Each number is 200 + 30 x the weight over its row's rms, rounded and kept within 0 to 999. Layers, rows and columns count from 0. The size before them is the row's rms in percent of the matrix's.

# layer 6 attention key, 160x160, rms 0.162, rows 66-95, columns 0-79
135,190,166,190,206,180,213,220,179,181,240,229,179,216,220,213,176,198,202,193,164,171,153,222,213,211,245,188,266,216,226,196,214,249,210,138,208,206,224,253,203,215,158,228,201,229,211,164,198,146,250,190,187,174,235,188,220,165,261,272,192,186,191,184,201,172,237,173,180,252,128,265,176,209,182,160,184,209,202,202,226
108,184,155,195,199,181,166,179,210,177,166,271,203,169,191,226,189,260,165,163,176,239,193,183,212,221,185,209,209,140,213,208,163,186,164,221,200,269,150,201,176,258,226,250,165,175,195,195,203,203,188,161,228,170,278,247,214,228,181,208,176,172,207,177,172,196,180,192,212,192,189,211,171,212,218,228,191,195,209,226,229
092,289,250,177,218,155,222,170,247,176,215,161,194,200,259,168,196,155,264,209,209,184,180,228,221,218,236,182,219,213,159,202,205,143,180,164,185,188,229,208,160,161,212,190,244,247,198,230,241,164,213,225,215,228,196,163,149,201,239,187,232,225,256,220,205,173,208,189,135,255,241,243,186,166,184,203,219,198,258,183,212
112,181,223,208,181,227,174,189,228,155,180,195,158,208,198,200,224,196,230,210,188,159,207,151,190,259,166,148,244,204,222,184,184,175,210,150,167,172,183,219,216,241,202,188,192,239,204,209,216,227,251,193,213,223,211,172,225,250,141,249,193,265,248,203,172,191,225,218,197,211,167,188,207,210,216,208,211,174,210,193,201
105,177,188,199,135,225,207,203,217,176,263,187,188,170,200,182,185,174,193,192,210,145,233,199,232,216,239,167,202,224,246,185,236,168,212,156,142,223,212,172,196,197,161,261,183,249,298,203,178,250,233,231,102,159,232,174,172,222,233,206,222,192,189,228,228,195,214,205,129,231,196,193,181,206,229,177,217,185,238,234,212
095,198,225,183,211,262,244,210,231,155,254,195,130,194,185,204,197,169,149,202,160,223,216,239,163,139,233,195,214,257,225,244,169,244,167,230,257,173,211,254,188,221,179,136,183,230,230,163,213,183,206,207,226,205,229,169,226,204,160,196,175,238,170,281,214,190,197,190,184,162,229,189,201,161,156,218,185,197,181,182,196
099,184,277,222,200,180,218,199,208,206,186,162,227,236,180,175,215,146,239,158,209,176,192,224,220,144,156,187,193,248,249,175,214,189,182,157,152,225,206,177,274,213,247,180,252,203,185,210,222,158,224,159,213,281,198,228,172,163,226,250,237,212,218,159,202,223,233,271,180,228,154,195,220,225,112,188,195,203,195,227,163
093,254,201,243,200,187,146,172,249,243,192,200,141,213,258,160,161,189,194,274,170,138,146,195,182,225,210,155,209,211,205,192,243,181,201,179,223,165,184,271,177,181,207,198,213,135,221,227,198,206,204,223,199,180,173,230,208,196,254,207,175,175,154,201,198,196,184,187,140,224,188,148,170,155,151,152,190,172,235,191,232
090,136,170,269,173,181,203,194,221,226,197,219,182,210,153,221,211,168,240,169,252,196,232,184,217,226,205,218,198,184,188,159,161,183,180,224,168,196,229,161,235,251,192,284,198,233,202,268,201,196,186,167,166,241,230,183,171,211,173,264,220,154,268,176,231,237,218,197,293,227,158,218,203,192,192,260,187,232,208,217,156
089,200,245,262,214,184,173,197,195,204,196,144,200,234,190,157,209,138,236,200,221,175,241,200,146,173,168,176,185,228,194,196,244,197,198,161,170,154,212,196,213,173,265,184,235,183,185,204,213,176,201,172,195,257,163,200,185,209,224,227,227,205,248,210,186,190,260,205,141,211,258,173,214,198,138,220,186,237,224,182,262
084,277,183,210,230,182,205,201,211,169,216,224,239,179,248,134,167,149,179,230,146,193,206,191,146,235,195,212,215,215,183,236,208,209,203,158,201,204,143,248,149,189,232,247,215,216,210,181,182,257,240,206,211,183,181,180,191,217,272,194,193,224,154,189,165,127,171,220,178,189,230,217,205,209,177,175,235,193,174,157,212
087,263,196,197,200,181,200,187,214,201,230,194,221,190,204,193,139,235,188,222,219,222,200,176,259,175,226,227,177,194,223,177,147,193,183,211,201,186,211,232,196,133,177,193,182,211,172,173,176,190,208,194,237,194,215,147,241,183,231,138,231,233,182,226,208,181,156,183,209,208,183,162,188,231,207,195,216,151,169,211,146
100,263,230,230,201,176,189,174,148,194,176,184,179,252,255,177,208,216,167,200,160,185,190,187,151,232,190,193,250,209,211,203,252,255,244,234,175,199,223,243,154,185,193,193,162,263,217,198,212,198,171,152,218,194,192,187,248,169,215,229,186,249,162,166,220,213,210,187,167,191,206,197,214,169,189,165,223,159,217,173,172
094,200,251,213,161,220,205,221,208,148,190,176,141,235,224,203,181,198,213,207,183,156,192,246,215,167,148,156,214,201,164,223,166,201,196,188,132,192,195,162,187,213,208,219,243,193,143,173,184,175,165,184,208,185,242,205,194,245,212,250,223,214,222,218,216,192,219,226,186,200,135,215,171,198,192,234,195,203,256,209,274
086,164,226,235,187,199,209,169,194,247,237,214,166,182,125,159,164,159,201,201,251,184,226,186,187,191,219,213,175,188,212,224,243,184,239,175,246,207,183,208,244,225,191,197,220,187,218,246,204,204,217,210,208,230,158,245,203,163,251,219,154,215,221,188,193,190,186,268,185,173,244,225,169,134,199,231,162,289,258,257,271
102,251,209,203,154,184,161,189,161,185,226,196,199,238,170,240,196,202,155,158,223,192,203,149,180,148,239,179,234,206,229,183,225,181,174,240,260,246,217,192,239,168,153,157,214,193,142,149,190,156,235,241,187,203,165,200,192,247,217,189,183,227,219,233,174,189,158,172,196,227,218,191,182,204,224,166,206,169,222,227,221
087,204,149,216,214,173,234,244,231,209,192,176,202,199,167,221,207,200,244,164,239,234,193,209,204,219,256,189,210,268,202,200,216,214,179,216,241,219,160,162,182,152,217,200,220,173,241,210,212,158,167,249,179,199,163,183,201,162,184,210,153,199,225,200,200,208,211,207,171,204,222,227,189,188,226,200,163,181,237,183,235
114,177,267,192,231,239,233,210,184,150,222,177,203,228,256,187,227,160,196,182,257,213,292,197,220,141,172,226,127,197,162,209,179,207,193,178,229,193,221,198,212,228,261,163,176,213,218,193,202,176,188,215,140,201,187,183,186,202,204,176,223,162,232,225,229,191,213,216,180,189,243,166,202,162,150,164,168,217,159,265,201
107,169,174,165,186,219,210,185,186,176,258,193,227,153,197,210,185,229,243,200,250,198,202,184,203,163,170,199,216,168,212,218,216,168,205,167,145,238,210,226,182,226,207,135,194,247,188,176,231,268,189,246,173,211,151,199,221,241,164,159,209,181,179,211,197,179,173,211,234,185,182,213,196,212,157,264,184,242,223,243,170
095,160,188,195,189,224,127,207,185,226,215,188,216,200,192,160,220,159,180,253,184,208,221,178,198,207,242,198,182,193,206,133,230,231,205,145,231,161,192,228,190,160,182,206,184,153,185,162,226,189,230,171,180,174,233,143,199,175,206,171,249,219,188,213,188,234,213,233,206,241,193,162,284,219,221,149,183,228,204,200,245
156,226,158,197,203,227,193,185,164,223,170,189,184,184,196,186,158,188,180,192,228,174,203,163,179,186,175,211,239,165,194,256,231,191,224,184,181,234,158,203,190,239,177,134,183,184,266,218,167,249,224,201,200,123,194,213,213,215,165,169,218,180,198,215,189,193,160,288,156,202,232,213,181,209,202,206,192,167,220,257,231
112,217,186,231,270,251,202,232,219,229,196,226,203,165,179,189,202,184,199,169,212,217,213,213,183,213,183,198,194,220,164,226,179,177,241,207,198,214,184,172,160,145,124,197,252,184,241,223,156,182,202,233,178,239,170,146,197,181,190,138,214,179,272,192,202,227,216,199,190,174,239,193,167,158,203,255,156,190,146,153,140
112,194,192,165,237,203,220,192,175,211,167,218,198,195,219,244,149,200,187,194,152,170,211,193,239,198,151,238,246,189,122,183,186,201,160,166,219,235,175,207,202,152,195,249,172,187,192,192,213,142,205,183,188,190,264,239,189,181,208,181,177,244,191,287,202,221,189,220,216,181,161,100,226,226,229,233,208,187,210,187,286
099,228,153,166,199,201,209,186,246,169,224,219,241,201,217,238,247,211,218,189,197,252,143,222,152,205,216,238,195,187,171,203,129,198,154,214,182,185,205,185,202,164,220,201,175,159,212,206,192,238,184,243,186,214,161,166,143,150,171,203,237,123,264,204,182,209,206,204,181,239,213,203,236,243,225,242,208,184,235,212,160
095,249,171,189,219,224,227,217,204,206,214,214,168,234,210,186,147,216,217,260,245,213,205,207,247,181,155,211,209,245,186,215,208,196,122,146,182,163,201,170,193,226,208,174,225,169,155,240,146,227,126,194,206,178,216,206,259,144,183,191,175,236,198,246,144,181,188,236,267,212,143,214,195,206,239,166,217,188,190,207,205
114,273,176,176,160,183,228,212,147,184,172,195,157,185,203,233,144,194,164,147,198,214,186,165,168,220,214,217,190,162,204,253,209,212,198,285,208,237,239,171,202,261,157,161,117,224,225,194,169,233,225,171,221,165,197,225,175,224,202,226,183,237,184,215,206,210,174,201,217,201,193,194,181,206,271,181,254,202,163,222,223
094,212,198,265,230,177,202,218,225,195,166,188,209,162,159,206,185,238,265,182,195,225,268,204,181,180,151,172,210,215,196,203,183,251,178,241,163,200,200,195,136,233,209,214,151,208,229,149,224,194,191,207,196,212,169,174,161,209,175,218,177,255,165,201,192,172,203,169,201,256,195,253,193,203,200,196,149,204,179,216,221
095,197,202,206,200,265,202,242,220,174,207,180,197,188,217,184,178,153,192,190,211,173,166,181,178,198,220,165,202,206,235,191,216,230,172,226,187,189,190,176,220,176,199,187,219,222,204,151,190,191,211,164,217,252,147,199,239,173,203,227,234,140,241,163,234,196,205,242,264,243,222,183,235,268,148,180,162,206,166,157,155
097,193,199,272,239,163,149,232,193,249,170,197,181,178,206,182,166,165,216,159,187,191,198,222,220,145,231,205,191,202,176,261,271,187,180,218,159,201,191,223,178,238,211,210,232,206,184,247,259,153,198,227,237,266,187,232,189,216,192,235,264,181,231,167,196,181,215,191,174,206,217,194,230,207,155,222,149,197,238,136,244
109,183,186,174,206,221,182,237,154,223,170,203,151,198,183,164,207,199,191,227,213,237,231,189,196,143,204,211,214,194,243,195,260,190,266,230,233,249,164,243,215,268,174,150,220,263,181,164,179,192,242,172,203,169,221,212,145,200,193,175,153,180,187,235,224,206,179,267,183,165,217,209,147,184,167,201,214,208,249,229,242
# layer 6 attention query, 160x160, rms 0.172, rows 67-95, columns 0-79
122,228,232,244,192,189,194,149,180,207,196,154,287,222,187,219,200,187,174,177,200,193,190,188,165,197,187,215,274,229,169,192,207,221,173,188,153,171,179,209,204,171,205,181,206,165,202,200,174,203,123,205,233,214,196,126,226,173,226,152,159,213,161,215,162,192,205,148,228,238,219,235,219,188,219,187,159,211,198,145,156
119,153,202,180,180,173,176,241,214,172,196,210,137,172,213,179,166,188,221,151,214,147,257,207,163,188,188,213,165,198,212,213,213,160,240,193,205,198,232,255,192,202,211,138,191,234,250,156,211,230,257,184,167,146,249,224,164,275,157,227,187,220,227,180,239,242,205,209,226,144,177,190,234,163,154,189,209,196,192,246,192
151,204,228,134,216,222,201,155,204,186,197,206,228,223,161,197,246,215,192,215,240,178,219,204,194,200,231,195,238,246,162,193,145,188,133,197,178,188,184,198,172,212,238,215,201,183,170,228,177,178,174,180,233,249,148,167,198,131,240,137,187,201,213,198,173,187,229,182,168,233,264,213,212,189,234,155,165,206,192,182,172
111,199,224,180,175,201,187,160,211,251,191,170,206,243,203,219,242,192,226,169,202,200,172,209,225,253,183,169,153,199,201,206,182,198,194,210,211,176,234,192,152,204,169,258,220,179,151,217,198,118,245,216,211,198,239,212,139,200,191,234,164,169,251,205,154,238,203,170,165,224,214,224,136,190,168,206,179,152,169,213,192
096,244,203,191,209,212,235,200,201,221,193,239,162,206,183,233,266,216,210,261,231,192,166,184,189,160,202,208,147,199,169,230,162,215,211,238,217,209,168,172,215,178,175,243,208,210,107,191,162,192,228,199,219,215,179,175,236,181,202,197,158,185,236,198,190,241,192,200,175,211,249,218,152,217,179,165,170,163,176,247,235
087,212,213,158,203,205,159,213,202,189,221,241,238,191,228,175,240,227,214,185,181,167,230,227,246,213,180,244,220,193,228,193,231,197,257,206,175,195,227,191,171,264,243,182,185,215,175,198,237,228,157,205,252,185,178,276,170,215,192,157,181,220,199,162,180,255,204,220,181,189,216,198,176,189,189,199,200,212,208,190,169
090,215,187,240,194,214,139,207,189,170,207,208,177,234,212,207,182,180,162,222,217,161,204,213,170,215,220,220,200,219,196,184,177,221,212,255,228,136,238,237,168,212,176,162,178,182,202,241,199,192,257,157,117,194,242,235,210,189,218,164,148,218,198,239,157,209,187,182,185,202,206,202,188,176,180,201,137,171,190,153,213
093,219,217,139,221,211,235,175,192,232,229,118,235,200,165,210,207,210,167,162,229,268,191,187,167,204,153,182,242,218,156,208,193,154,200,177,174,208,181,179,176,182,238,175,218,171,234,211,157,208,157,256,218,232,151,170,183,185,179,218,211,209,225,195,244,152,195,227,210,233,236,225,210,187,187,223,218,221,209,211,207
092,213,233,207,252,135,216,204,194,132,241,213,184,175,221,178,184,166,196,194,184,173,192,211,244,184,164,210,169,155,246,249,230,252,242,242,217,214,255,161,200,230,204,196,173,241,165,204,230,267,141,200,224,173,202,247,189,202,209,208,213,167,210,162,247,239,242,179,239,160,168,238,167,198,148,234,237,186,177,201,208
091,207,221,269,191,200,202,269,174,199,202,213,180,190,185,206,210,163,200,205,179,134,235,243,231,147,221,224,130,196,244,186,247,177,231,191,235,200,258,206,218,235,147,198,238,289,183,159,235,230,219,194,176,181,221,208,203,203,213,208,218,237,167,196,216,218,158,205,180,185,186,217,178,186,188,198,173,206,161,184,193
092,187,166,169,136,203,215,229,233,229,194,196,189,163,228,237,228,209,211,198,163,189,178,175,145,234,237,193,177,194,190,189,199,224,221,211,224,186,180,193,191,212,192,194,162,208,195,173,215,207,183,131,166,173,268,197,212,198,197,215,170,234,217,180,198,192,182,163,260,198,149,187,211,189,192,240,198,184,185,164,168
094,193,217,216,163,115,215,148,167,180,201,204,143,219,187,213,168,247,207,223,161,215,208,170,205,178,186,174,210,174,180,174,252,216,236,184,156,218,113,234,213,176,196,221,220,211,230,138,151,144,229,236,259,202,196,175,207,232,219,197,179,219,200,227,242,231,201,171,182,199,165,179,215,205,175,236,234,183,193,233,232
103,194,187,200,176,188,184,189,203,194,185,201,154,201,201,228,191,162,166,213,263,213,181,218,202,211,162,182,190,199,193,222,169,208,194,203,138,168,180,173,138,196,212,190,228,143,178,186,211,230,213,217,204,189,221,202,195,228,194,215,158,152,225,220,171,191,215,228,187,173,131,187,179,193,138,193,218,181,190,198,292
105,239,208,181,194,206,185,134,164,156,280,194,212,187,142,199,189,196,170,232,275,196,225,192,187,199,190,204,207,195,163,210,179,200,232,151,185,220,168,155,200,190,237,215,216,173,190,241,177,208,181,224,226,226,162,171,181,175,220,175,189,194,246,214,205,196,224,232,155,209,269,215,217,192,176,186,182,257,230,239,215
094,194,166,198,174,186,183,191,188,216,189,165,238,238,209,231,254,210,186,212,156,182,236,204,207,189,187,181,174,205,203,183,202,212,198,265,236,212,219,144,260,244,217,227,226,274,178,212,230,172,220,242,180,200,216,195,174,186,185,203,222,192,177,185,193,224,185,176,228,224,216,135,215,220,198,215,186,215,216,157,217
089,208,207,137,210,211,180,177,230,201,223,197,202,190,226,219,152,212,176,179,244,203,175,190,176,233,206,181,228,232,177,232,175,220,170,196,176,205,181,212,178,116,221,195,163,101,195,191,211,143,194,195,193,213,200,191,246,209,215,214,177,213,240,186,219,221,230,244,194,196,189,186,187,180,202,186,209,138,218,204,215
096,184,219,246,176,193,201,187,233,219,219,138,179,271,210,192,222,198,245,181,163,223,194,172,198,174,209,217,190,173,204,225,204,182,229,236,191,253,174,175,274,264,234,211,130,259,202,192,191,176,173,229,156,222,186,218,199,174,187,213,195,198,199,155,221,186,190,128,224,194,232,221,193,192,224,199,159,187,171,208,130
094,173,177,237,183,225,243,215,166,202,222,204,207,172,175,195,243,165,227,177,228,184,215,225,166,191,201,208,209,201,212,191,166,216,219,170,224,219,252,216,193,279,169,143,226,254,202,269,179,236,183,242,214,205,144,176,159,189,191,168,173,165,190,175,231,201,196,157,218,226,171,280,208,199,136,178,178,253,182,185,187
093,146,190,253,168,195,134,167,160,204,184,205,184,189,214,205,171,203,169,232,198,190,173,171,212,224,227,179,165,211,245,154,224,267,224,221,148,201,186,233,226,204,172,177,195,215,158,158,227,257,173,178,198,154,233,159,225,183,219,235,195,251,195,231,149,226,197,206,186,234,197,199,265,242,243,203,194,221,220,207,244
103,164,168,211,207,232,225,206,188,195,197,209,182,153,181,175,219,198,229,203,171,203,220,182,200,188,186,220,231,153,210,224,191,204,223,187,241,205,207,196,208,227,165,244,222,285,265,231,194,226,227,216,227,201,158,202,218,199,213,160,186,199,215,178,227,192,178,203,270,233,184,236,249,205,200,178,228,243,185,257,207
094,241,216,179,246,232,176,230,238,226,146,257,169,213,218,205,186,202,213,167,162,181,209,183,256,216,193,189,198,230,184,239,223,237,180,235,152,184,216,220,142,135,156,197,188,202,197,223,208,177,258,142,225,234,215,212,162,203,255,202,193,204,236,229,203,178,158,214,208,211,223,180,199,135,194,240,192,140,152,153,224
112,119,221,167,197,199,196,182,161,206,156,224,224,203,223,191,189,184,209,195,168,212,184,224,224,193,205,224,165,239,143,161,232,156,189,221,207,183,187,152,190,202,154,218,218,200,163,225,263,100,245,172,183,161,204,191,203,204,188,216,230,219,251,224,151,209,222,228,217,188,172,170,213,174,239,228,238,224,223,248,191
096,219,207,203,204,177,166,211,215,208,200,233,179,190,262,190,175,169,170,152,225,174,154,210,157,208,215,257,224,169,195,233,157,226,205,218,201,134,263,236,174,254,181,170,159,172,154,209,187,250,219,183,181,199,194,182,209,204,216,204,197,211,263,196,172,190,235,241,208,257,172,202,188,209,186,175,204,138,163,191,221
094,198,181,151,227,229,206,206,233,238,188,180,176,218,172,179,205,227,299,228,234,225,176,220,193,212,219,208,236,233,110,224,196,198,126,197,235,197,131,200,200,165,213,217,208,169,177,184,190,200,190,168,259,217,155,191,177,185,217,182,201,242,230,227,114,193,184,220,252,173,218,187,187,218,285,187,195,196,226,166,155
099,214,173,153,180,214,181,177,196,194,169,191,244,167,169,204,203,209,191,193,135,229,185,213,214,201,228,195,195,168,206,245,210,192,205,224,225,248,186,231,211,209,179,237,205,166,232,178,206,192,219,221,205,185,158,192,146,214,173,180,252,179,221,224,155,215,170,192,166,164,222,206,174,232,260,199,203,229,160,230,211
099,210,186,260,161,183,171,206,239,208,163,219,236,153,167,227,183,196,219,186,210,220,255,253,154,226,218,194,221,231,232,204,146,216,197,136,193,198,173,214,152,181,172,162,211,147,255,153,178,131,184,236,154,226,179,121,212,240,183,191,173,181,200,219,230,196,182,147,123,272,191,242,171,159,207,205,180,186,129,212,215
113,151,194,249,198,237,171,243,214,190,187,202,164,153,175,214,221,189,186,220,216,111,171,199,236,188,241,213,182,211,211,227,191,266,233,218,186,198,227,226,226,192,133,158,200,216,209,190,229,245,206,201,194,224,204,234,187,207,162,230,136,151,244,183,197,234,190,233,200,167,228,210,212,206,172,218,120,236,210,165,234
103,240,161,325,198,212,199,223,206,220,202,256,198,161,213,196,188,136,163,200,258,212,142,204,228,201,191,218,230,208,195,236,233,234,177,156,184,219,156,235,187,181,179,191,209,166,148,211,213,124,111,241,184,205,168,209,249,183,190,184,194,157,209,221,196,191,214,204,128,199,241,213,175,177,182,202,177,177,204,220,206
094,191,132,190,180,204,185,223,149,183,163,196,199,192,182,193,253,230,246,204,176,258,207,206,219,203,222,174,173,224,226,151,225,191,234,216,241,212,122,205,276,226,183,226,230,266,195,243,213,159,225,214,209,196,180,187,133,161,194,207,162,183,203,222,202,221,222,239,213,193,208,226,215,213,188,217,192,232,232,203,225
# layer 6 attention value, 160x160, rms 0.151, rows 64-78, columns 0-79
079,170,149,260,221,178,225,170,226,162,160,248,222,153,213,228,180,206,220,217,200,173,183,156,251,193,212,262,218,219,212,219,143,231,180,180,198,209,197,155,224,153,215,202,183,213,159,228,211,203,191,217,237,163,196,191,227,244,189,168,221,202,197,141,222,220,186,242,193,229,170,203,218,200,189,229,191,216,201,229,169
083,173,187,236,217,210,221,250,245,240,216,194,198,197,165,216,180,198,254,201,197,199,193,240,200,190,217,207,118,141,242,213,199,170,159,193,191,228,226,250,180,183,185,253,236,178,172,205,184,240,198,263,205,224,204,149,213,171,176,176,214,147,187,194,217,171,189,162,194,216,201,188,197,189,160,195,180,200,204,199,165
079,168,188,177,169,235,284,137,176,170,185,211,187,170,210,176,208,196,204,175,196,226,196,164,173,148,175,224,199,202,202,181,173,193,158,190,222,217,188,170,215,160,202,203,202,192,188,205,220,208,172,155,188,208,152,224,201,224,230,238,245,217,248,216,195,160,200,173,192,225,196,125,194,195,196,186,138,167,231,188,201
087,184,183,227,165,223,200,210,202,196,215,183,197,232,161,190,212,137,228,198,217,213,170,231,169,187,209,156,154,202,201,187,189,192,191,222,167,195,200,199,230,162,172,252,176,208,249,199,233,156,209,233,187,161,265,237,178,186,154,225,214,143,239,241,234,232,227,216,216,207,161,187,176,154,174,255,182,219,230,169,258
082,201,210,195,253,168,182,262,177,224,167,175,221,269,200,209,183,221,224,213,213,214,152,197,237,169,249,224,189,154,228,194,187,176,189,178,181,174,193,252,198,141,236,195,208,213,196,192,218,171,184,222,191,210,213,230,206,143,167,144,189,187,133,231,206,183,200,223,178,241,194,199,188,165,265,218,260,186,169,193,233
081,217,183,155,154,195,236,204,155,177,229,199,210,209,163,252,201,203,203,245,188,214,187,169,218,208,182,220,196,196,188,219,177,216,220,275,192,235,209,165,184,187,207,225,133,188,211,171,251,198,227,204,197,205,200,193,179,159,230,214,235,237,188,178,219,212,187,171,215,262,131,237,186,242,213,212,182,168,193,179,186
077,192,201,137,195,192,199,145,189,158,137,190,207,174,177,185,209,130,220,203,188,203,190,218,194,217,216,179,227,216,194,181,189,184,153,204,201,199,173,133,170,257,187,161,168,211,170,227,226,187,200,188,240,207,230,275,222,174,188,209,220,201,230,265,211,229,205,202,238,184,207,180,201,151,177,163,187,190,176,225,183
084,203,231,146,246,230,189,225,224,205,223,236,193,181,190,235,208,232,176,253,209,216,218,180,213,196,204,229,204,150,188,200,200,222,224,184,202,255,210,233,204,269,204,217,186,257,211,181,152,233,173,205,156,169,173,125,186,219,170,126,235,207,143,218,150,195,173,186,225,193,207,200,219,152,193,172,253,212,217,216,167
081,146,197,248,161,182,195,188,241,204,186,214,200,214,197,116,177,152,200,197,208,244,215,214,231,183,211,178,232,208,194,262,193,168,267,209,225,212,195,144,201,224,219,180,211,234,226,163,151,207,169,181,235,256,212,225,176,229,194,177,279,242,225,180,180,193,207,174,237,184,161,236,205,217,169,212,112,206,225,182,232
083,252,219,216,144,200,142,209,209,211,194,180,202,213,187,305,225,285,184,231,209,194,219,182,222,201,199,217,190,213,220,213,154,175,190,231,203,145,260,232,196,214,187,219,230,142,180,168,211,193,203,165,232,175,170,221,174,252,220,187,212,250,212,162,234,224,218,182,228,205,167,222,192,221,226,195,202,175,157,165,210
080,171,221,190,234,221,185,270,176,232,216,258,158,187,173,156,185,250,214,151,200,240,239,215,196,153,221,190,232,201,236,241,122,210,232,224,179,232,178,236,155,252,158,166,215,195,230,200,169,170,206,255,198,188,196,214,238,181,222,173,147,185,207,222,230,180,187,205,246,158,228,231,208,178,158,130,189,224,232,178,209
084,166,201,216,165,213,230,138,193,170,179,220,218,200,182,232,203,297,234,220,200,196,252,182,252,149,196,173,210,215,210,161,224,253,123,173,181,133,209,168,239,211,216,223,243,171,226,211,237,204,167,206,206,156,223,226,241,199,187,241,158,191,210,164,179,200,197,189,205,202,197,217,202,176,188,226,183,229,166,214,202
084,209,200,227,246,162,242,203,168,204,234,204,230,179,185,169,184,185,223,192,180,226,197,163,207,194,197,229,169,222,169,201,237,170,236,154,223,265,167,229,180,172,218,251,218,209,225,186,214,246,211,243,217,209,174,160,156,240,193,147,178,235,173,197,197,182,155,188,138,162,209,210,187,205,181,160,224,242,216,220,157
083,158,169,152,194,224,185,240,204,221,222,220,190,195,144,221,200,214,177,255,202,190,206,219,196,168,250,210,212,154,166,189,207,227,199,212,174,226,164,197,159,263,202,192,196,202,247,197,187,232,164,229,185,180,190,229,209,182,231,246,200,226,198,179,185,187,217,221,243,268,206,266,207,221,244,143,190,179,191,164,196
079,231,217,146,221,175,182,189,170,202,179,180,169,251,239,272,191,202,229,251,192,210,144,222,176,169,197,200,195,206,215,234,152,239,177,134,200,222,221,177,214,260,217,136,199,218,184,201,146,218,167,181,205,200,224,231,202,251,234,198,186,168,223,225,175,188,199,212,197,132,217,201,199,202,245,186,166,219,195,212,180
# layer 6 attention output (transposed), 160x160, rms 0.146, rows 64-77, columns 0-79
079,235,212,170,186,226,190,246,203,190,256,230,233,199,220,204,213,191,229,188,196,255,223,241,192,225,227,140,185,206,191,210,228,224,176,237,217,174,236,216,173,220,174,255,182,184,171,186,185,183,209,204,174,199,216,177,211,145,245,209,213,199,193,219,159,205,183,209,241,175,214,209,80,200,247,191,203,182,228,174,214
086,204,202,158,210,141,196,149,181,210,159,195,191,222,175,152,247,228,163,221,162,237,208,166,225,182,233,192,176,181,143,170,185,233,220,201,242,188,152,154,219,166,213,234,176,228,243,195,193,168,262,212,147,232,209,227,187,219,183,191,235,234,216,232,192,227,215,214,207,159,227,183,168,243,263,240,200,223,233,192,217
079,218,143,188,237,198,176,201,256,238,210,132,227,228,150,254,195,254,255,206,244,228,198,204,186,200,214,178,170,175,223,228,185,224,235,234,174,194,185,200,186,168,209,198,206,188,201,188,207,182,219,305,223,203,228,172,196,183,185,204,166,168,183,176,191,196,232,207,243,178,201,212,191,233,224,194,230,248,209,187,196
092,198,270,241,238,151,204,186,200,214,209,214,162,193,245,177,236,204,204,162,170,187,211,164,208,189,210,204,202,169,210,172,186,255,178,189,250,192,201,173,199,205,196,217,224,229,156,221,189,185,187,162,225,236,133,171,217,180,214,203,229,233,186,149,184,194,167,173,221,213,249,234,177,181,180,174,215,204,216,184,128
079,245,182,203,175,192,191,136,200,225,212,226,193,142,192,211,171,209,215,267,214,198,197,181,209,206,137,198,204,299,165,233,215,200,196,227,217,246,207,161,206,216,129,250,156,206,223,195,172,191,210,215,231,181,190,174,246,214,220,233,190,233,228,122,235,226,193,168,181,150,216,215,190,257,120,185,199,189,205,173,151
080,159,221,186,256,196,179,179,241,169,157,235,229,197,237,183,184,235,210,161,227,206,166,236,235,185,234,190,215,230,177,215,235,195,157,164,188,203,177,209,199,180,183,250,239,228,181,218,153,229,182,218,199,191,222,202,232,212,186,203,158,164,163,195,163,235,213,221,231,160,243,145,221,175,222,167,251,184,235,169,230
082,181,171,243,216,241,196,208,209,237,220,204,167,186,252,229,198,226,163,159,241,222,244,182,202,222,154,197,196,210,181,203,184,213,235,166,230,232,244,191,229,169,201,217,205,203,234,201,183,193,212,213,150,198,196,143,183,228,269,195,177,229,192,170,205,216,209,229,156,197,144,250,226,209,222,236,195,184,190,190,219
088,236,161,199,157,187,182,189,197,182,201,205,241,177,229,195,171,164,184,152,259,217,169,203,202,200,246,203,273,272,200,190,203,191,170,191,204,174,180,248,149,145,188,199,209,119,190,187,220,209,225,162,184,220,199,251,218,172,197,228,167,199,252,169,227,164,230,236,146,215,196,191,215,216,193,231,175,133,179,154,252
078,218,247,143,211,195,176,178,196,181,207,204,165,183,193,193,247,243,170,196,201,168,172,167,195,211,181,196,141,213,177,159,219,216,167,163,187,180,237,220,196,274,202,164,208,170,180,251,224,219,233,213,193,194,174,238,177,192,201,205,161,190,182,210,217,245,196,229,123,166,235,164,200,163,208,192,244,231,206,243,184
082,198,200,118,227,181,231,172,202,200,222,210,175,190,171,143,188,173,173,204,181,180,198,197,219,220,193,204,210,186,187,197,221,236,216,195,203,244,166,195,178,129,209,201,212,234,260,246,202,238,176,259,179,225,183,195,230,163,193,199,172,204,177,221,167,180,209,201,220,222,213,181,221,169,134,252,132,194,253,219,226
080,282,199,189,193,201,203,141,263,170,186,158,154,247,208,219,197,163,201,224,190,171,191,215,231,278,173,215,212,242,169,156,275,221,173,185,253,205,238,197,220,199,236,232,181,188,190,192,201,241,189,171,218,240,214,218,171,222,197,201,186,193,172,180,184,226,199,175,200,215,166,177,157,190,194,219,199,167,192,199,200
085,219,178,221,260,171,181,216,223,254,232,209,200,197,226,177,187,114,238,218,247,209,156,221,185,252,211,242,174,206,189,204,155,167,230,210,221,233,213,214,167,176,169,207,180,242,168,166,195,199,219,190,250,232,180,173,161,200,291,154,249,209,205,217,187,247,136,212,213,187,202,203,190,196,233,180,196,223,270,192,145
100,222,158,126,147,225,145,216,234,176,191,188,153,231,224,180,215,224,169,211,243,186,177,226,196,212,193,180,222,183,201,229,181,213,231,239,165,174,194,226,208,198,192,168,181,189,200,212,200,199,205,186,159,165,245,225,197,191,215,201,188,194,172,218,188,182,284,241,198,184,192,195,233,212,239,225,223,217,191,196,258
083,199,211,246,187,159,229,182,218,167,178,218,227,161,262,214,200,215,232,187,169,215,195,187,212,228,191,209,195,221,200,238,209,138,212,225,183,240,232,239,200,134,200,206,177,231,194,184,198,186,230,223,174,255,196,189,178,226,157,187,199,183,197,199,208,212,179,139,143,173,241,159,161,221,140,280,186,250,246,176,215